Each number is 500 + 25 x the weight over its row's rms, rounded and kept within 0 to 999. Layers, rows and columns count from 0. Numbers have three digits each. The size before them is the row's rms in percent of the matrix's.

# down: layer 4 MLP down (transposed), 1024x256, rms 0.0371, rows 867-913, columns 64-127
# up: layer 4 MLP up, 1024x256, rms 0.136, rows 868-913, columns 64-127
down867 096:487446482547491531485474454490502523543482490485540503502468492485482518498487529485521511510494531443481561474509474452506539506538498516454536530507513511482479479566508502473502518478522469
up868 095:489453524502461485508533468505488520517508502429520461513505498491507488513521534490503575498478488488478469544520500532471495509500533489466557471525539530545469557488513500492491509538518531
down868 093:474552491462418476551497503532466521487498531506497512521471503527493528464486512512484508531515464476472463500475494503498465511479468515494508505513492543488488530498488485487493453509509504
up869 094:464517497438496468447474444473480467489558538481468522553528477476507503466492522534503504505479488492460475565519536517488479517480493482511587517530518495507466493514467492518478551533525503
down869 092:498520536470448507506511508495574494501497493510449523528454486533483491489533470563476507481461506464482496494463469480534535513493521510522493491489528506488488483503496499509532502491469489
up870 112:509513509523505515537510519544512514493509504507529505508460470526482518555512514486516457462490523505501483516503455511478477470498472501504491544513530486506506494438468488481483508521482521
down870 108:525485523494485475495484507501474517547447465508505472532526461512525510505516497462473423502523519500500515539499532433501527521435512450460497492498484495462486524503537489521486528504468484
up871 096:509452515518504488479500520520519523483513507518504532489522448480485503544433546501536502465474544524529499505499507487522494499566467500502500494522486489526472460518511514500512512482492490
down871 097:487504456531478485471494498512523523505471532532502507472491513487524466511507510502525533505495497522478501530489498538514544498539495513522492495515482510477476487505482510513588504488479491
up872 103:496520477505492475512495519465499532509477534516531535466508420483503575504499469461514517503513522548530511526488503520487487533502515532505471489520499448455490485514468503507495476521506481
down872 100:542463500516487524509510493470523544460445517513507490477487466502475503473486527514461538491471503503515483510508499503481520495495518501491535524556475447476459539501502527428475506506504513
up873 112:482455521489508519533551514482514543514490474471469534499525489523499500517474484507478549494504502504502499513467513465466518533493494515472537503514484515497486483480560506533494501452503502
down873 105:475503536461498519541538493483506500491492514491517483506536511457512514495474509486492480518480476485497486471482520474518505492482485503484557496496514462471527463522527463488503506482427483
up874 097:518500498502502469509513429480527514494481537502503470521494531503519475531455557458538526513501504498506498483570475503490458507500498491535511506501518492499485509485468493530492500509512540
down874 097:513517504496567513482518489463502525506481491496496480503490512522490484532508528457464481503518460515481491474469485521525476502483501494514491497492474483475486498492483490534518527482512485
up875 103:483519505481528519488509527524519517480494495431512468532433511499516509498526524483508472508528474504528488481479463504469499528510527488496500512495464469514495511525471514524496482488509512
down875 107:512487524502526465432512490505491511520498536526490482495490474488484477527464472510517554500502551482522520510501470496522498511473562546475497506526508487494505523488495449469465511488508461
up876 095:485501460476479466502486505503488484528510515524491452502470476476497519505478521464520510517525492478499474486494511565549492448514480494483469491551504516504491473473477516538524548512484521
down876 094:562546508485488517477455485486490517513468531522505549526511507469520486459496485562522452501533450520475519432479489492499480507478525501512458536505479476493497520494475500523504524486512485
up877 095:516522515527488519504521500502469493513498510507469504531478489515503509514480523516478494474520467498526502528425490540457489515499508509444470472538501488553465446474515478460499533518488465
down877 095:493496494490482507485491505442533498471504518529477438523512523544524457532494553483489499497507504491489511519507530510483514502461505560494478479551493481521500524496504498518475511470506518
up878 101:482527482519510532521500520517441543498491536513489482498503473482531498494550489500501500491504496518506486504481522493518499540538480466505510469492517490459509474470456521483473511517498537
down878 092:480513489511537482520492511509496549498538528544532519487503513496503489509461471522483519502507441503457475498519432517491535467506485467543501462497492438506455484488527497508475541468480463
up879 103:528524509446551469481521495470476508481508490463497527481514446520552484557514485494506477506476501483490544482469487503478446472482455517516535492530506471493466487457502566472481494541478499
down879 090:543486528555478506493476499520474519511466467477524518483485525541480518492522505500487539512532540531470505497470476537493484515505459503531512529488549545529494464526496519496522495498451553
up880 097:519504510520511506519481492543501514507507498480497462492490480525476514485485509476540479463507485491550472508463523507464489482510503527496475507537502535515508511479479504492484511506508482
down880 093:535465487486495490511498491507487496510478473479516432509496498488508465496468501502463474473513470450514546502480512517471489498517499460503454490475472496516505495485519519517490508460501535
up881 091:458548501542460487500495488469487515497470521471475500479526523442511505529485551501500484489449472437528472548504484483494486551504467500529508478530512515497544480518506489484496483473474492
down881 095:441526515506495514504496483464497503508505530449462541532506529527535518505505537481496529474530513518527526490518518476520504490488506483503498486488490508512495488491512523473482494492472499
up882 102:520489475494508539537485498503465486500507486499508508519543531502531511519491472512485518512522473481486550486526579480479515531465505499514495513477506474479458488478509459471553518518489504
down882 101:498489496508497509489487484463499515472474495507523483483547479473514492471483489503507478476508524456534529483499555495453536532490495521530514485486497477502532476511523519501514505495478542
up883 098:471482533535501507526505488495508531520495549516495485490507511516550515452515515549470490496478508485467502530493499495496429471526483507530494516520506514496486542503499498513505456513486469
down883 096:512500458507509506504502510566468465537494477486480548505456497479469512493504515470497515477502515503502515496533548517475490504472502500469505502475515519510496497515523482505481497515541469
up884 100:502479513469499503498483453522495534479439492469468489467478503518558502475495520487479469474492547514529498484480458501508490480436507531482473521534532496488534506502528523512507513501483459
down884 091:512488498513520530489493473505507504529515467483504504527525524480528464472489484518499516514517493454497484490466500503524487501506428480499488512557508449509490470516487482493491451504493480
up885 103:542483472488498472510514486474494480497503482500485485535495482541523500482481528504488507463480510485507524457494531475520484483513521495517484554495544514465468497508529521508530533543479469
down885 101:507489492554478496457528529500510496480496472498507499521534451528531506470459549510489545477523517462513560485486512523509504510510495493536494551509491517501500513519503507517510504525487557
up886 096:481524512465520513472513509464540512491523469509484485503485471484531480471479522507516519470496498488498534495537496502507548493478487471535465475512503535485493503467461478507530520503514434
down886 097:460506491451485477523471481519492531501473521472509482484472508504502454480509518497512511477465555475533494486525505484503537522493478515504480529480535509523493488539453506483518453483440502
up887 101:477498504485521469507496504478534519501496527513539501532455521530490507522492516464512482519505524472464478500505518495512490537504523493468470523499523486468520485534524551511501495456476467
down887 097:477459482521493479533521528484543509503512548506535442515478523457494502493494480496563479528486471489453519465476494492474499522482528538489548466471526493515511505541471495531518495479522512
up888 099:523526551571516505507487497512488514519486488501473479534510484507489485533488500494493572504495501490486531560484521529518489539501539481469517490529530456486508474504514506520441501453515511
down888 104:497470498516502497490527468489478495463467496508508544490491477499474509500469454507453512549455494448520512492491478450508518513495475467491502516539526493508483485531524485511485501516502491
up889 105:491505490479488511495500472500511511546479510499502520483501484493550511514526494484484506470528507517504530490497478541470505507484515498489499472496469513471511471464508528522492472490549463
down889 098:447490491519509503456490492513501447527481498489490469472514522530495510546563488458494542500523477495519511501506513491529491507500493558473524482490435528534500505528519476483566508530467500
up890 097:492484497534515508480463566478533484503508450463499473491535512495505529535485508494522484482470552496505492503505535502529481450490453517509481535483494517502522505500495507494516465540554491
down890 101:458486515472486452480488550457483504528499498485512470493547516487479497481546500509473458532478488513488516487484487484513509482500506494507503531504555528510497511479548501476480497499562514
up891 100:549503523485520461488511506487467488457524465515492503445520496494526479521495490495480518529458481505544491522510564489469488490472479530486512521508487527505471514485495504489494505481508484
down891 104:515479496477521485490495488466469515484483475493441515506462481510483534510501509494528476514467489499531465497480490510494515525545492538519500522503507455473493482527501509472554514504489443
up892 105:480495527521491494503521505523495489521539476480482504467532500470487488495490498479478481516482496537509494506493506486494497502492494519487493528464528505500444499500486490488488537566477487
down892 110:492522481472481519477536498495474494498484516508506512484528486486521525498531502478499556507430470502480518455473484515501482495550475476447525512518503479497496510526504471487514460494515461
up893 093:526472407482506518527537516502500478511449512543487516522474518478515484503527516465447484531478424501507521502444505525501511511467529465491516459470476517488488489526451460479462522522480504
down893 086:511507527502513472532526474484527487489481479500461483491533518466522523481524507511504513470520495528491466495508496460469479513535512527514526528467498511517509512514489465508522522464525477
up894 117:498511542541515447513498458486496506524524534482464486525457488534500493508497519492509505517542507523507493503484499505500496475524505505484401486519516497511483456482458518506516500501467498
down894 113:515515499510517519520531478484485500476479517491519517496537504494474492493471474474496515523506509506499489456466482497496485501497502466460524529501448533501513540497508484506501542496476561
up895 091:469502539484511509498491440551480523544522548500514483492483524486475460492518543494524508529470456481452480485475521495489492508533488520465474544483453481491481453475543469473485500520486522
down895 090:506449463510531536477484485536492489514479521471467475491475511494505510514510459467484524488576528540475491500505553521518489476522502480520512506497523487492497433476476501545505498539425479
up896 103:490515500534563496510526487515515527456459496485458503481510489477547447485473516424496550469490474545500560496517495455489483496501490551463488531502473473537471494518477493517480466483542505
down896 101:474523455484447503504485490546570545488507527513503488520486464537482490503492456484510491461470502447521504494468523531503473519466504516450479508492521528463530522499480534497499520498469513
up897 108:466501522520484524499492501459576444521471537482502504487457508501533513494511475479550534473463477498554522506454555513515511492497528488535485511523504495492516523483493510489502528510536502
down897 098:490564526499499541536549513503535449510477491499522471514485485465513485484483488483496507478510472493490491512527508506515462499502463473530515503522515480493505529489548526521581555519507519
up898 088:473500516507506513487489505470509465472503505522495544488517513537490475492507490529524530526496523561465470488515434519537494477518526496538463536535516484517538509468490475484480538513490498
down898 104:499539478511511517489487495497519486464508559505501506494494506479462487565451480499482498494478504550508496506497463515492503496478512510528497508480523476482484472540506460487510496572521426
up899 113:505489486490518469493533494506480500503475497488488476496523505507476471513494529499512482546456508472533543492455510500506518492493467522535487513470449554483524500515456503484509494489495515
down899 107:476481516510489502489579514500510478482490524502462493530536573466506441524505518510525464553484466507503526479485472512545476500502436507490498539511503528513501514526498531576500501503498485
up900 094:485540492501503520546505502502498494506441478468475499460505479506512499485509492524478463551489512533506494485528528494485517510506499534493532505548528495509505480454522495513468532530484419
down900 084:506523501483519477505491487444491444510521494500536505509518526490453502510468531482500531519526512508503518464519546497499512522494498500480507568487507476465490496490490513530487534514506486
up901 104:521480511514463539539511486553584475477504512525490510473487472517459488491442505499469518508468522505527526493501499512510482514541535515480532502461495490531468502509537472491525554516514515
down901 099:447456493474525489522480522511480519489485515525476507528523513505487464542535488515553470501510492516520476477484486530508532518529469499534492503530492499472515540476510520529581528486489488
up902 098:464486483467539508484448501513533502496491502488526537487496455476489508497507497468468480509511501515556481490467484474490499487554533500471566519460556532534463510530524494479493502519507504
down902 111:470506478536522476488508513496483489490455505487452518506505491488503468499516470489522462518481457466514453503499480491541539527489538533505487512460490510538518507520492438515507469525505513
up903 090:510514494495538539467465486517543517526478507509551483530510455556521526482479518468514489503492519493504496536464524498501470545525526541517530515492503478514482491464489524547487475517568492
down903 103:516524476537542511494463510524509512539544491490489530527523510506462474496479506511469511510530489529486530505491449516528456503431471519487460485485474515534483509534532490511506522494520488
up904 109:516534549522497530562482514494524454481522474471471510479512497503489502504494520528538464483524499454502483477478475445490493512510520505525502482510492517492530494450503518484498493514521464
down904 110:517493491514524551493564549491526485479462517465454504463502494562508531511467501518502534492478490478457491498523493506490487525498486492560528471524490514519536517503496538495509484451537506
up905 085:504494476466494491477517518505471531512498491490538490516513505465508508490469472487518509526508547498500493454471531515480506537465525500510521508530527530518492533500472506469455494475477476
down905 098:506509525490506443480477532502481480493493471500503483468501510513504509526503544529496475473455511502471482478537507485451473502469520491481525493501485500483537516528479534493457521499490489
up906 101:492462530486517515507454474456502496529528474508547505543490478471566495497484505529490507485503474502558467534512491516524550454497528493497475453471526438491524463514533498495500490515513511
down906 099:466500494527487497471522480511487430535533532495511494501522503464527496515506505493496483514538479511501511511543467489515501474470512489495493489519540517497493516493497506493482485525478519
up907 102:543518544451505485466520420535508491491518524473512559518533488509522499554465483484537462483517492517496524542480491488485474499492513511508498543538484518492463501501509472509478511499484523
down907 096:509459516484504477518496526510504506514456498511472527513481475561523501522508500475472479542517521539469469477437508513523525500471465535464476474522492500488498443571548466500515526509479530
up908 095:496474520539463464501447506512500501517494474511508550493504466526520502542504517485498517534473539488478523522477493504507479494461463499505496481515517485525488448499477513454511533554495475
down908 090:487516555534464515484538509515500486516505528459497469555517501540518477475490448517527570486505486472491521497492480531499506551526552494487565502505497487520493505476473504518443495497530490
up909 092:479479534502503509491521488523557516522515504521535478464541554515512511537488491497475491519510517506480495498476504494501467492445501527489487501528511514449436544510515488513484555482512490
down909 090:515523534484442497463530515532467471510440523508514561484458492523505488496514540464535469495504457474542456503511512505481490504518489514500517474495554494540565432486479509456511482491543460
up910 100:499515519489494475494464502503494475532507493450493497489503555438479475513489509476418487520457469508516501515495515492493473546453472508518465529485476502498497439504525455469514490517552501
down910 099:506491510466488498508479479509505490454516492479478515532519521485502531515457481467478503483450520482482529513542526476478506523494479475515491461522476463481483522458504508511475537511515454
up911 103:519515511465472497488484522487528456494499519456480522490498480515534479493497506531514531506528486477520539525484499479496476518496503517516494493492514523505512491455524521498512499518484512
down911 101:510520462575474468499486500476527473468497524498438523458454524487509490511471490512481509473527501518505493538473473491487484456511511490491505500513457517502466550523476492504493530523470544
up912 097:532525485513457487529492550491502475475518481471484458545510506531519468511499521525450498517517440491511513505474544485469535485510502477520508517520499509509518525431550523497540471516485470
down912 094:538502499499471480511494500484472463513531509506536512525498516511537495520513470529517529526519464501540548459461533491448491501476466530494550482454537496505529542465511512445487487493480538
up913 102:453543494529499534480495530498468539519468477524513504463518480486526446526525507442478503515474470487462516476488512458477468485486491506509538506490450485553529491474475513526475496513485485
down913 109:519496508508492563500521488491527498485463536492477510494474513464544483515456508510536541540465468513464479489510536493470498518454523498526529543518476492539485529523517536516538490494490544